Weights of a small transformer language model.
Size: 20 layers, MLP 640 GELU, vocabulary 8192, 12M parameters.
Architecture: RMSNorm before each block, rotary positions, biases, untied embeddings, attention and MLP in parallel.
Training: a variant of Muon for these matrices, 4303 steps.
Each number is 500 + 25 x the weight over its row's rms, rounded and kept within 0 to 999. Layers, rows and columns count from 0. Numbers have three digits each. The size before them is the row's rms in percent of the matrix's.

# layer 4 MLP down (transposed), 640x192, rms 0.166, rows 100-172, columns 0-95
112:468516507496521524528505471447485508459515502490521532452510485488516519502513507508552484508531497469524503506453497500510498528513529520526508469491536530495510521531492519490523450506507509526530489531498499493535486543453497507484504489520462535496515475459515478524506484487481477517
089:483494510497511468537489524505486479482496489501514515538529547541531507510505512493497469458538478497505521507492517446458510532497524503476515495549490526501496519498504486496519518460515467474577521505489504444459479509489528526437488523552480484493522499524508515485474467462482502524
098:514470536540493543495489496504496495510506528505471538487451507496524441529477474469486475531502487538545522488506447491527451507490542523519468485476487500512455490485486517482491529523468526507526467500509508513547466492496491472505491497446482538541521497477469499461497537492508507494
094:478518515498445484469532461493467471481504514511539453525491453488472470518494525517523496492478531463519536567529499511512522492517484485514475532537499498500473465498506455526563522497479498522504539525501511551528521427504535488524477521508528554508423485497508505467493473459533492499
087:522494502515528502496543510468534490502474522514506530524520517550501515526522483471513533474498469532495535508525480511538490468542487526430471495516503447523552515489499527511503491511500518501520484490493511498518496459538494516489509533488509518449454533525493483466474587496484490480
102:521469504519496514505497500511502456516488525529491524537480491501531528489480479485529515498504480536507481514512517479490503525479511527536484524525489515503479515487494456479521484531492478519511475455475502494455512458528497526445523561502549445482449540541505506500506465532484461467
111:511462534496518491515487510542492493546497491541495507471518537496456458488495529462476501512518499516454525471507491506572510507518535495515482509479518511458519480510500515485471526481497520456515485540468475503494420498514511481464496528464508502469498526518502487464458500475483480505
090:556486527489530504490533514475483493500456515523486543522502487503478525529508492508517534466488510488492470516457521505517444521479467513514517511497478509542490540478515530530535500440460514515493482476497505456519554497513485511474449522495488535555500500482492499511515505492487552487
118:429497517511495516537512466474528496501505513518509491482531507515494501468531507504467487495489503480502471531500492521520515429553507531436472496528486550491466518490498488518529496532492481489489510494487507533479502506487500522508507563526444480472490554494495520506514528492536512442
085:479511477519450509485511549538482430469518481474510501443470468488519545497500499542534516486533492494487505558511589497522495516515473525506441506494505511519488486475503528516465526486478476512513461461488487478494499483516474473470487501454507486511446513485496513534566528547516470506
093:506468488503526531495506475495531500505517472526469551478503509520527476524514494478475547500563501522498554529491490495501504482522531483516516507491518518459487529476512485504498527489489501518507481536499468458484454538498506487483511534514515481477485483554499474512511555478525484486
097:533484511492467462468519508507508555481528510464514468496488514479487510494499480529519490463493545514471508533511470500446495526519536489484502509503472563470488456463516507506526521514495480531494470460452470512493531504487501495512519518470515509471522502467547462512512460475489519474
091:539517494470480520514477499505482466495454525467458464484488487470499479505447499485457528485483466454484522545495541469453525513528517481500513517472504481499519520481509523495520516482537526479494473553509508561507471489534479533509479485466498502473479488480526477495506492502517474502
099:497529522493476507509499493500521511490529494527457521479532478490495492487453493459496486515479489524501482515454502521507491528466516469487463511481538507468482528495522472470528475475522514488556482509560448516461549464491478508464519444496495498492486477524515501503481460486494509459
090:496506491480500516497536475541547542558459487497459505497523494538558483451481518521485519502491473501519505540515497497506489569498500453483497485480544468489478520542458453511510535512484486479537529457508492522481495513487493480480510510471509533535543488519510520472497443523492527482
087:489497481505496462516508496483495515500495486519506514530489495509502517460509520497486502493501458492495525499507513504502511488464542545513520514479499555488474475535464485531459488508487496491474496499486482502501491474520461439488541477491486525482448498454504476522473492444512514507
104:497474540508483525513507516509535535507496533524526509508511509496505504504484510500484518509512490508524519532502518506505464507520522507505473526496520473482529483538510504485482449497507490527509485492479542484532553473523573455505530520458465515528522509509505486503514522506493518527
093:509483544513484480476509449497503481515523460483493519520506454502485496524490482516533495493460461496484519498474505536515469548544548516508535497479470466517481486469449496519524521505483436498489491515546482517491511516450501480497493506477480501483536492540500496473489522541519520528
096:498488506491515526505485508487497530463513525420483501472503460495513476496514502526461451481506537483507493497514473469516494463494518492453517501530511474477480484512517505485472523515468572479532493462486490497542471446530510485488518475504490493470516519495444487459471500530472499507
110:507465483502494520495495500484495519482537488470517500488510472504490481496430555479546507517532495497540495428497452452496524510517529494473479488499473473562491514472488481523488526471480501483494519536516521501482487547532513492500540483504494526498521513491536515471524486471521479501
090:527469466521490480507463556467506519501491524524499564518521511507507521553495546467518488533481480525488536505533512507468500469505479495526490479528499478489511431468523485505495530543459509477509491549507556500509481492497504466490522494495510481483535484518513515510474514503533550539
109:493500485524507479510539494523526492520514525514557442450488497476506473491476491522501516493487504456492522505455491504515510505471502489473514528538477526518510483452468519541482483492512528464478552524508512508536508474458529509541473458515464441488521444540461466545513495467469509496
099:478470471547488503485541544512521496526494503509518476521480494519489572494517492520484486506490540492534505456472470539468523485465522494544516499469482513482494503500508512517488449532546491493478467491496497544475482484524450493508486531490514510530485493492499502480502482507517455491
099:518480515527535544502492505501479497501512505506541491534496433517497475504503520506510495492543497544486473438542543494493506508543501493525510475493521462535453494505530500483536547506495556488523533472491531515482525502492527521473461511508485494479511504498533491505506514498511515496
098:439503548454482492517520515517444458513481509516494485473477482483474488487479531494483481514523544505475504521473500498492517513543471494468474491461488525497496519515514549484529515468520439482511478494484502486477491531512528493493571490510528516495502535487490468508509499502502501478
107:476508470460505536470526511519519524487475502458475487480469518487473483493514479497504484469492525516529514502515497514472492520474472449499471504477474509525482545504523496521490471501537534497480480486473482507499460518511514450486476479497487563510530469472481451528486501477491499494
095:507514506496521491495509480506487468550479515497487522495530530515513503501483534486541514484485527537438509492505501502479507534487495541551469480510512523492500490460484518413449496467472489541451513480461508493515483495496500514492525468499523486462493495517479510507497480502481518522
087:460487507512514497559486490509492480511454490502515487510513533497513495508492498515511517488490523509514507518525480507427510495461486509499529500463457511524491519496518513485492548508494500510522503488474493501497516510485477518532531595496535492562476506508508469541510495540524500491
107:501481515484438511484507493510513517484493540474504462487517494484489496549484506512462475499470477464499529534496499521504552534526497549504522515497473504515538537496467516490502472490523520479498511484519501437526478496518531556490533545497495429491504463492460543532513531506500513557
101:466535519540485438483542482500496514495500504514496520469465518500529558532476489457541473475495522493495509485460501508524532508484497469569518490482455508491518476509488504513486481535501523500482522463512491490507457507486506502542531454518486552508473518527504501485514488448505486523
082:521540487504465470497515511469502512449547536482500500527523480547510507518507539523530497483518522467517465505513484473545529492491497478498493491496437500511494475529522520518503472463513543526501525512518528527569520461461510513526505536501484528489518473499533511567479462511495497500
102:509452537540519486497487510551503473507511481552490483508500498509509540484522506494519468493511455494455433479509502469472442508476517467521506462512467547476518516492490505462463517522478516498500532508470491516549508517505504520496502473534480499532501471526474499535552518512506472465
092:517453516480529477459515474517467527519486506499475531496494494487506570487462509535488481494499462492527495472499513449544457554462508487466495465487519482506524473515489485522552475495509534485501494520518529468457505499454480521493480501536464515573425520528491474461497456501508479527
106:450487484518490483513541485483481508530536485506558538480495498501498504480486553476517475524494460491477473501487509493494529490509477585499462476500517506493503503512480521499490498517528479511563539500497548494495478512468531503545483442497511529501506504480447475498455476489503510480
094:492499524534539508481454504526512522497526492488499473543529501561517530509522529515478521525529529473510499493477505469458449520481511502483499531515531480543532485518440519524517471500498484502524523521513521524511510483542482481497511457512475531505494523476496473473502500524461499514
112:471503480515502478502529519500476483554483514519457475504511471470494471542487511513463503518513502511497531534478520505512530461520511494514513522473490504476447526582466489479500500503456523459519474486424514482457522491453496496470521524505502496513504503451469481524496476480499527475
099:479537467515499529470509515568540511496475471491469501488489505455495465513488477497478541549509491481531493514497525500447499498480514514485478484507529490543500499484503450507494515475546466529512500553502483478500495563523530531471461502483546549497509497489507536466505505535512552494
105:440545469479483526519441547491495491485498496477493505461465555466502516523531512496525498481473488536495513518523472529558512498577486507490480538521470536516502500524481466499519460485526474523482523516470470501479497498507478515503520473515474526502531446512500481518541516488461467512
120:504511491479444511501504485476514475452518503535442510500474507457496530515507492501518516492493465538511455450509500463511511473496486495515530536480557497486545470508508488479509518513531493503464520539512452505467461472466501508486489503450540535516525491525552494469443499520492522543
088:491489510517515502480545522480494514455506536537487500443467504548487510533478502453486468472526490516490482500484481500484540530521469534482504518518483476498508506524499484461538527487477530493459506512467501511515526484559510501516513517480530473509490463517486493504477479485497518520
089:525558527506490503472529487471497539497472512470502555533471507510502525496499511473513489526481467495470498492527530504499459532480507488484486529529534492470458502477491453481539492496527530508530492474535456506503471516493521510428469524531503539540489512500479497493546512524456517491
095:472495535510530468522487521501470490508500488513496508513514497484499512525498507478521529497498513508513492504513483520500508523504466435489519486493522480497483499521530515511469525484498501501456436490490484508494535507458575484482484465533510499441494536513502483515464530541509503528
101:471510497521490463458461483516497528537476499541469497535540491523507574460540503492522473498502526492477535501474517519494535486486474496523511486500452503471497502501488493499431456535512551532447511519480519519468495485475543533484513529509466542489480463518523479524472452474529526531
104:488548491438458494554508484495483534529479485524507519538484535523491513524465494512479513479446494530508511453505522486496528508556516495482494459471543489461495508516524488518471518460501534486503520547491514502498514497521471503431497522498475512488489498506496509581494503526529506500
103:471495430490488520453539495478475492532464485513486514487537491516514465476443499536550492471507526502490530489500491487517531501511474510461487509487557516459492512527475521523518547528512508514513501520485475501497467525455523463469487503498506452497511469555478483477494476483494489493
096:517484563528486485455501517538531475496472499495553453506469444518486530510505506519546490511517478503503535489516545479525493497491537488421468478476465510470542504479488482481474498477540512503503503511500487477453496485515510478526484472485504502498507454523505498508513470501500535500
100:487461493537505488559496506489475499508538485506517460536517509488490443511502483490495477514506512501506511485528487527514480439460489510478500468455516512491490475501484497496592488537536470528508468458516495517513489506503497484536469506487506493485489501536524488495477484479472558463
091:496502521514538466538509504495503537498476497524503511493504516484503524509454466493468495473507561493533538510476465506482488523566493498542497513462531501553504488528443523515521545499518488489473544497515491498530539487459494516488522478487461517521516508516506509517503512524484453466
106:482498463472497479520500494430546471475528530483505496492497514510510507500470497478483501495496478515521506535487504498510506507529545520494492475500502506477464468479440505508532488512475489519508497510521498501475496492497499524526509538504508570467520451502483521519503505537482477532
094:516463499528493484501491557542555493501517469517521500487545438496524494469516459486514455476479532503496546500477550535490473478487495501525487519549524481509503442517519501536496522549510487506469489531500524509511484496509524481546457500532516504499491493520494484497510467502511496525
112:498505477534490522480467482486509505506528516522527519485505526469523549490544461487477520500521483508504436495518512444526491470512508516515465489505459505497492497478469484491521493450484486500507529469487511456520497491502489459503493466511529526536480459506442496497473473527511522506
098:501490489493472481534540536495496524475501496508486519441520526514461485523519503488513493499493548474525540520497474480496502498490458477525469458501491489531494495472502527463496471504442492473524459536533512543481517488492443525508498506513498505455494514492493534474552505491519451519
120:480522552477476508502516513449505543473530495530497497487477509498546543486468464519527471470520540526470496565516478508517490479533474484523506482538477515483533567489490510526487496521504502496478507505486478513516500512501525476441502533446504517515469524535515494499501471510433553517
103:549480485534529535529526507459544454528519524550465505488477482510495535522487484553486455540507455507506533492462488525489442445487480484492529549526486535520511498483525514499470489500484522506490515501498521516502524472553463447520482468546474504465507513487502465487516484496505458494
095:480528497495508512521499556504552468488497492517471491497485503461495468480534484513534493498517484515503471542422490481513501505481523528512536520505537523422497491534512515472514490500476494429504519485471496497514516515501472534495545467481502537442512500487486489485495490487509521505
111:462494552481486527528495502499518524508503488514521522468493488507457503500522521520481497505490506509501488490521519509514512504487513497415498506483479542510532478473516529490471486511493505473522532451508521504470503523476467463535529500487502473517502476494500503502479482500485516541
101:470518511515509501490472510523468527483482458445524510497528495491538513494531530533533497531467562525485535501472508535517519450500514486440517462506499462516516469489524510518478497448505487480522492530469524492504532479517535497507529539500492538501561490493487497472508535523528486497
096:545507498491510510513510523537540498501530496497472517520530515519472516481489448480484513543499527498449493484475509531537505477501514533496535443481485520548506488521519478502510496533500464455497506503500509516514519495490491521505513483511478506530425485520474546560532542479540519463
094:523515482517533502485472539512482475507494507482462468527521502463455493499517482496514507477517476477501507545450524525519525513488502498503479457506506548524517484453485523498517504483489547492503505513473526502535539533523558490512463439496564468500552511492497527459512480495512468495
112:496508474524466533462475428452475479502523500466492513476523504526476507473464537465518516535484483489487494506571462470483501479468503500475509517478526504502435484504493494497497450463542482463504463475458486498504486527474461483512501479497527524493489503499543516514530465516467490483
121:464459491523536517528447501473518467494494497501511495466465531516490483507511479534480474520470498484475495538510473502497484538473492536503493519470538500504487524485493528511482520520463504516473479501494495517469504532464506513491499507496505508469514432486465520527481511520494453537
086:503493534509482543489503505455499498484502477482497526499502504511511533506544496484542521503512530554489516536507514489497494510509516496470470501489493528504497455502536462515494526475501472456517495531495543509505512454601500497527499550520467514528471470476476525526515509491490542518
087:538473490483519514511466469536519501470527504476504522477523511553522509549476544501576527537520474522491496491540505464509480545509522479548477496495518508490494432513464511519470498503480468515457500553477483469498512548472485513493495476543490494447492507505490490516516483513463496475
089:522475479516484494519514512509517537495479508514466488505493463504508477506497532494527516524477491493490512474510483536525537503564499531505500510526478495499460523514505519498474456484521491466514469478508486550492448482527471519463474419531513527479527484519466483488491541553496473489
102:491492497551532494495462484492492541479523505524515543502438496462455530532477547477525476448505542502521495488524491497488533464526494485478456524528479509445507464505504469449483430520527556503474523483496515492497541476485535505473522537495509508493514506516507483503498490489511465473
087:527499481450536482506569545466498531516481539484475497484536527537527466528463518519501498456504455515497514490492472488512494531478481546528490496509540462485503473491471525504493435501506440485500480523486521520514502472457455524454499532533494501484547506494503515495480455482454518474
086:468494497517508459474501494461502467478498549528512481497488491464483500500531512549476507510470552483536472532523535504528456500538504532443462482488551490512535536503518459511558480532536522501475531492470479519512492461497475532516478490489520507468498521476504475508520489476571529489
107:502514437496473486497521515504503498500485493492535492513531520504485521461473530472484528507534507498494504496513523536562490513491488511436451516477474513563510549512512445494489455461510502494495490484456525471488508540518510461517446509514499480537469480467566534498510525496486490481
111:478501452470471495545478513491525503468492502510498447517489509501497515448501506493507458503491497499551528505505528508513473536533484476436504485526505550495507493547535502511533510513479491532518496454506491516509477466482443512489476498523500516465532508484474484467526483452478504437
104:483493495484502478550490501515516538455473569484509463424443496476518487527500506509525492457543509528529531505531472529513472526488481511512455481466505493501499489505493517500505504496494511473541502489536506505508489506459460505513515555489483467538508491460537477542483471473514504461
102:492483500533505507527510485535527506535505524520531513514527510506532523522497499451468452473516465541540496508505478531534475506513517497572524497509481516473503488464479520464508517492488483495514477526503476524456477486542496497457498511529524518496543474497485466485512533440451443499
109:520456474483523485469486513498504551510459514501497525480503509503461519486514470550530490499495492484491475461493525448472498471460489476478505517476532475500513506525545483496514500542538503518531504503538511486466482516503512485528492507527503468528541503492514416525489504523446483490
110:522516501457509531480490524502512438491502537471477503485494492474481518525492519477528531481515509475535512515505462493458456526560528523520524475467503480516470512479469516529498502504510470475523490551498491493536531518520533516526543514503485487522492532522471505511518502475488485519
# layer 4 MLP up, 640x192, rms 0.149, rows 101-172, columns 0-95
098:525527499492516538462514479521486522516522473467492518486490492483482485487510475504475526531481524503494461469477482525528509453520484498542464529486504485504526488491492519497515481541492509531434498518517513525526523502493493462543506474423529518476459514475494478538533506518469501460
103:464529479491529492512567511490512507448512494505510497511475463560473497470526519524503454507491521472547480510502514522530496476512467543478489512537527497530478486478529482512511449528516531485530527482479492520466484483532508516550455502467541491502526488523542465518479502532538528522
101:522486488496571508494483528532522560533496482486521505445492565496538537488499474499480475493540520503487487452462512510477510486497509469500521459499458520528561527532527525497466488514500527510512496482476517458490522549541474516506524510491470452513517466484497511520514555533513501511
096:516497497459489488499472482534507503520511508478468475452467497458449455481484547522488494530510506476486462497475508482454501514496504484569525472501489544454458476503513484491457481469495490512509516503477483503471519523458494504504515470496477494535515484466491480506496421509509471547
107:547521502528480491493447518549506491513480530533474528465511496502466510500544503521495435503516499525522523483510517493527510468536543494488487472505461524502485519503458505501546481515490501537479483483480530514534471470492520496476492480545527526523533541492489519456494521473497506451
096:498527534517458482511523522563488502466553497482521506489482502509459474445490499492504519508497490497501508483447536507503514527531507525524508508516466486502495494465487504510495515460500476488527529490505511504520533481457518506466486486532482465551486486475471523555495507490475466484
096:472533469471486512501491508552509517519524489504528449483503512473504514478464492501485472524509473549502520505521449529493533478516486539530464472522491503482515437504489490517464483539513503491492473506536502498479474514488520471521538474520506470469485507499510524477480486518519455524
098:453541513471492501533508495484510506474458502525490518502511489486516513486486484494466528492468493512484468509516516535519503473545522476501486494498500526546506496521496459490519502503478533484455515535505486538450528488472524496508473520542464524470506505519515535524528488537523485460
095:538486503498501481514467498465507542496511520476528465508490479439493499438472503442484495499477488491504510480469484519480524532524484476525504484503513482516498491482479477458469461497488492512471545545477475578448534502523546501501533475531470527519540519514522491523460505532481506502
098:484516509469491462495496527509474472523495509490546508538519460498503483505480469479545481497454491464501439474485488525491516507495467499494531495479476505538487468528496482527483497482480494455484540491489525516515554448524480533519523448501476500517508526472496509474460476526465535551
101:497469509480490452536465487515519458466506520515510477517498502462491495544540550483518499502492513512482509477506478517494507470480499490469528500475527467518516490489524477469498525457543541453529490485499499511488487441550520535497514508497539517494526516507458491510488522459563532512
097:491495504558493462514463505515487513494515492526509517511510499532518500483527494498487485478465539507537474466496463549531506474477504502483443482507505469548509469494488487504482453457466464545520507482474522428526527517447488473518495503516522493557468531513458507489488537496469489499
103:526480447528491498490501549508483534507506521467505455498433486509499504511499493499469544485529509473468490469525495501482468498511532505528516456476493513513527490497476464509480474506501508505466521552479475505525468469512502497564524498506496459499472475523477499529510494500488489512
097:522505506527511480493470521470465445453506511492536513482487501471469532532486491508491508483502532509471491452491507513475527463488512510549512538527461513531546489470511538490501474476534519541449458531518523466534509494513485502513499479531505453461459520499497460535477548488528449526
094:532493508505496496482507520487510501500500513497479488505495508506503490501494461484513469533520542518508490524492497499497509513537477464540501526524486464513527539498554513463511522520488495520502533512524525458494538498473521535505457536497492491517564487505494491457512501568484480504
098:560490507497505498481556499460486502500503498467472517462524493532464491523505512480526513512485498472486529486465504496538452486506520453454457527546502492493448511468507527497526529471491488490500438500484490465484464515461491536497518479500494497531505537494537523487532454492520481480
095:482511471469497523511478473525533494501504495511521543502497523498509537506493475522452452515564504524482481536515482506483534474524490491480469466536507496525528511513510513520563526470507498523488498495503509527522501506534509468470539532454465513524461513505462534561513496495481549485
096:509524498509481478472525479518516479533473467567497476517498542515502518484459484483508528513476505526510503517490513515495520511515454510577489493485481510509511535488483511520520496478513448540460486539521525513458529560470491526512492490501538492545471487478543492536528515499506477501
098:484497519539494473472522512475501521500464530501481544462447506530531488527467499501432507486488508496508539471488551466467486508510476547464491515493510506504490492536496492541518503482473502476502503513504514470468484535492503515451486524534455495496506533508539531488515509521537496490
101:501500506487501521501522459522492476480511491488511468487474521528465477472533454522505488490545515488499507508469465491518482527468480508531507516495514502500481567536473535490463449466535531523481514442497483496486545508504508495523503507505484528495477508487498489485522481468457432478
101:500500510478523512510454465537493541534501532526517490497524511443476493508485482467503491528510448560480481529506433507495515482467487479504540510517488496495510456505492503552481498491500526493497493530498459523499544493515507487523457430492504478481453469493446498487479479564492497476
100:493509498537510492496490484535523460508505482483495534516511452489494487483512520492501487485515501461457507485494482470486501473505473478514458500471506504501517464497481503478468521447506514499524493486511502439533507510567499523517516480528451457572492485508473499462493540498513478491
102:517515500509454493528497499466477464500479494518476487482453500478475503516495514539483533484466530468493530476466474495477521515467480489529513539490515511501541548484508484548489508490504434509526487518498506466481484555482476493483485500491506495502477480568488491492476485503485489557
099:500497489497477535497442455472501509500518537537535504513536522507468515487504535495516495441494479481475510505513563546493524492513460549534485485499510527513497510503456485488494461527524551488491483462517529501525472478485467509461488510519515484522491535477518499486444506487484500508
107:494441515511528527472455505531507473500479515475478481500488522490494524510504517485498483483476482486496524485479461468474459458484539498472505517475558452521495502495454498512526498496501492493529513508510549437531525495476465504506447554525475459500481511509450499508511528500531525486
093:465543491467489490536517503475468496502502444505526490496437516467479510513516524492463482522544537518497492466485505556501466492506469554504474469481515475475493497515488480494508527542520499499531557537547524500496499488528507494511463522513507504466500530511453477480492492511525499508
091:504504459482491550476495494512507516500546529507491535475522463480471467510524490457506516540457479508462495487471500492561444507490497475452475458482532449496486473531470478521527547487508491465521495494532494523493486513492500470494478459491489488478471522503491509475526501510468539533
099:516499508458508537511492469516478435481497523518502466525489468503520492524452528468494503514519508506487484497529486518481492474488498505537511527516510487501532464445486492538504515542535500460477523517511537493496531457489487450515535483465537463474512499458485502519513487512474508499
100:455465521464529522503500469505498500485541533517484523514501581519498515522514486523458493504497507508538500491487469488506477472504531533458523495538488498511509497472519504480469525488502475520497505486506496473466497486504524516513479528524457510496511454522512509533518494532498518529
095:525487513512536481506498490507481521549475509503505481501482542480516487512476465500522497460496483504493527482484499530448525509513505524583502503541500500495500492477493479487462546531468448474504505497489517492467497519517474498478527444507537495527480539541486467429521521523502480518
101:475448527533512477510504491439525538499528498531499499476513494456521497491512475518494496508503471529479504500459510519482478507498493513491504490545480510511484556526524488499507504549509506459473534499500460496486495521538555472523486478465486516462453465480518504532545480469490483463
098:428494494562502463483495487516512537469553541517465491490491484495493450528490479486491483509479516473480510501499471502477507495518487538512515512507488525534511475520504484501505548536494501513518515452462539541508510499544504489497540484490533463484548461480535534487483505501530503465
101:498514466523519491507480509535502503510494546526516486496512476516469506477470498521504495510499472499470500509479534512501471532556476535479490481465495489516527518506468539494511495473488481523520502520534523456531452444530492509511509456507510520490477517502512528479500477549549551485
098:496526502500489530521508470481491506483462519533500521479530468508498514488485487526513522547487522526482514493516524533536479515474500397509513510528482516442488488478492500531531476491498478492508485506489468484475475487482479508505509496452524479464525506499506494527531491486498478477
100:512544497501508479518474517519518487541510539527468500534490478464515484503475518514496475535500487517488492446511515493500519542540486510485504506483499500543539515547490482507515517501474519465463540529482510509547512494465488489429523541465519496474494488503510502463477460477531510477
103:493466517525532503512517498498462453497554521501477488497500519519511520489524536469545423496521520510460459524470475485505507466494475494520499541489481528493521474470457505465482502498537509482537522534529501507507455452517538506500528535477467510541466510521490469500537507466496502441
105:489498500489537486476495496479514540557489486513523533488535502521521441461461472554514512459493501502478538477463540524441478518443482472488514492483471490505515502519523528509472545500476539500489498492528532461489539507477509463511461488512530505518462511450474519508492497515505484496
104:470504545512469471501489484498514463478521529512449475522529515479503531483488501469542478460509490511476491499473497520474487497485517494479496505478539500472458493462521520495494538487496487464493527512484487514440462446478525543479495561495507531510545521490503480502494504490462487510
092:526518501463480502516484475546498476554474476473530502544524496438492489485537508551480553540492515490477529517510502508522468490470512462550484475483500514505491465469512513537473481512544494530536495500526505482510489528441505472495513471501476515486520506474506497506515514517487489489
099:496461506505478511479461477566482486484565477543516498482517518525490474504489489529518502502515531503523502537467504460520504475486489493529490516488488487494480517506455544505438503513445462517491522486485533476465529469508487468537502479481495471499532475522502485507458506471499514518
097:510501487541511520513507489517503466500465513488506499504476511490483519491471470539519465485525479517492504504479438528507466495474522492483494492467511477455537465496473493502510531532535495510490528495514521544510472512546481524504492519511481509523508532468468508449561472460478481464
103:518511513525476512513497549529495494514507483485468482484472495493524481501518526505501495494497507467511514497486500500529520483460512479502490502463519491511502505509504519477491509456512521496515562485552492477482506478521520467496542499506461525543467491502499505472484501470539473498
109:490465500525504479446483518535513523514525474485501521527511486528535505470493501489522520481523496490528477507499523500540484449480510513526531502498474489502526493455474558501482515556553487534538514503506499492520536528474523474536557472511538483513489471531486462453493514505498505548
099:475531533496524511524446473516455509514508503531447524504542540505484548500464527522474520525518520458536490471521485443487510487512511505488523549497464497534509476475522487491491500522467492524520516474544492494473537531530522486516485502550495489476495517436515478515505534540526512514
098:483484491514514514463530473505484502480526482507483495511461514539516450471551479476486504483483473492501485485493496473490514460489495532502518534512536491519454513524465461512494442506447511512491501462527523492539547488479522521516514529506492461538493462500567484482527533462499473473
094:485505511470514515474536497539496506488474493524490543447475476522506545463556535496540489482527512535531504520459502516486488480488536503532492527523468502552545512534523500479484495465500542490483553457508524515511515479559492528492519481515535503529516463475497536501515525480541472525
091:499501495499473513443507517482495495537472508501485492503482472479485512498461467485522516496520451527517516471500522517553490522479456489504488432500527495491481482476455447522497489530480452481488450514501518469505499487473464498511501530523533500527503508538498512514516510456478541470
102:526536521495502491464506506512519551508523445489480507477512493459527500491529526540514517508509512528482502451513518506494523513473463450479507523554497475505540503488528526485466540492478502466514511497494465472489515493525494486490506482544503505514453517446495490495507459461517480516
100:501541484496520520498552474510486514504476498484481480490466551495526481518506505493501546492519503491504473506514421466504547523521518510514515511482467522506511539477507517475502517460522487499525501495515522470488541490476530518455527504476458468498504514484507514525463523499501523479
106:501521491481487468507468489520517494495471491554515479507496477471482488511461506476490512538494504495505479512498559481507482554467493464529497492532462528490470509491488524480505519463497473510544507504473503503528511460584523493532502456457518547469475549478453499471542461502476524487
100:530521504526497526480477536504466480495482497534488509498501490511503509509506495534456524503519491451516519466517539483498454466503531502493506510541512525516505503474514472480534518522514459501495502511475549489534469501495496479495447545482494481505481489477533537497507425507526506521
101:483509521514456489480477486460524539477511487521466482498527503471513488476489530529521438485496557508490500541506504491470530475571501472499472484541527506487490537464457546501489481482497492517504499474515526507473503487468492453474491488464510483466476529469531503517548482503441479538
099:451522523460519535464470506524486537496480503447530520506493471489514502505523494476501483451496551488468503510526514492524499464521473510518481507561474527511487527513517505508543523469511570468516511451509502516510546528496514506488478492463509520513501462468504525513505548509513531554
098:504518501491526500467459537501506433512513514487503522482467478527552480518455513504490532483519444514507482520539504464506470451498509495490518440467532493560528515497484448526523507473541490475457522492473488497512498465489525538491484480503508469476505484504481554518507470470489503523
104:486484501497484471507492496526520495481552563527491511506498489503456528480512525461500470536497468499500507494446501506513481474499488476502492498510519465493496493486501507546474455488538496521491492469528488502510475468475523462445483466508464488566461515536505525497475498483492447461
097:516508557427470519467495507525490509520509574506499517502514481477491514508468466528506489489463505456517548519476448499527502522517491509506519492521488466488487514476498518538485504496526475486503463533519518499464529511469457484477507491465473500473515486442526535497498472458470554507
104:506488516496469473520506537523505516444465560514511472499496519498493521452519502470514528459505484479526525543483451549483517477502444523526479480480466547500522499494445485523461540483501481496490486530459507494486472540522515499548502535478471518485499516488466515480524464514461504517
104:507462481538467486480548509502487536485532501512493551472465509558502511494496519542498513471466540535498526498538477496488506487517499508498495533492498440508529523526494506525459480468544440493494510538506516448515520522539456484486496472513478517526502505515495464493529486510531498511
113:489484503504519511516478482495451451488555487492527516523499522490472467484425514456463505517538460530532438524507497489471508497517496468506501488489503541531438525502485484463519517464482508464481490468475530541471511486484523511484496527526479471514541503470494554528512544498492480473
109:505507507501556535459476504489497462490481518512466525492535522518483521489510489488466526500520495501492504505525487499456499526492508500463493460468509495521472576463487503531528500547499457474471503487490507489454492500525471504494490510489477458488495489487497473495516559523486499462
094:484529495489497422515524505575503495517471521508494489518508503496487504496449530527466522505513460458536492462484519546479507496481467494512515479524495508489514516489472569492481484507476521544515485457491467463503471526432496493494520475508530462483536541508501481472497482539542475509
084:478521492519500474462565523487476484518482491514497480491477497487483481478515468478428462464502518449499495500462488525503523453530507506471527518476491501531498564504497527494556491481506522482520527455523542527505514464520525486480479526495519500537503480475516506509499521479550474524
096:500513465485490496502481496488495473524503509490538471502511509506489508506456471500481493487489535514505480522528455460477499459494505445478553491497486487486535495503478465500494528527494556522470492490520506497535562516497531514535520525503523446477470493486519538488534463484504515518
104:493463528562510527491495496481476466551502521502491505523552511487483550479519476486483492535509432513523465511511509471482518473489539468498481509516510579470474526501456516524510551518522503511539517526511529526513511514511512491509487454500488501486460478484483531487477501509504495502
098:467507497491477466486433519483519478470499492516493503529450505491478525500533523484508515535514560526471532547497464586491531489512536489447495516482459515511522510508530498482488472506489500511532525497502502492502498483524534475494503489536498491503489485537477470547531505506529515500
096:540508495482460552516507477543504523531500469466492520484504521522508493490474478444528487503545437524490504478480469489465527502481479452555527527509449491525466465481492533514472531475473480484511481487523519460477510543488532491509530501518501486518501485486501522487462517522419480496
104:486455537511463477479481538472496501471508489500484491475494478507460508492492468469470510491468493502533497498500517511494484457472462459515524456487538499468518540485479473522468501529522535492502510475457469496455544469461451500483480493508493522514476515504446494496483516497478477522
102:485495552510454487508456518485467475484521551484484521528524539480473463483516509516489532509504540483525561504481475504544495490521513524463493508509497491498513462485511487488475530509476481527512502488487492503572511483470533523532520488532465477490511510522496486500497535488486531484
104:480497512504466483505479472509483486506494498514523492456514525485522502513482505436500503496519450503516524474509497498481494497510504522505511550491487456485474501506481477455479532478520525502502474498497471524502523543495521466476505513504464482470477464492501506476456454453498551473
106:452482498458516494494518497481481488469503490482533473534473466510490524487499470500505507490529560473502442519526501533472489489451526489476511549447490552506491490489499485508497514510532538500511495453472544541502492495478478487574486502508510500515506543478496528515503498513547492522
105:513464511527511498456522481515466507459508552509477503529492515482498492491503472519520502505487507478520450476497496469499508433512508477495438492513490524554477485485494485521503528489565498508488529554531533553507483487502499480516507483502503523579561497476528502473485482508491488454
105:480530523493442485454568509493458525473543561500509476513530512518491510497450481474464511505492497483509508471504478490516473466532505477474473505523499511524505476478492504497512497491521511504502535485500515490497476513530548554529455500497511498465496514487550520516456487473502494507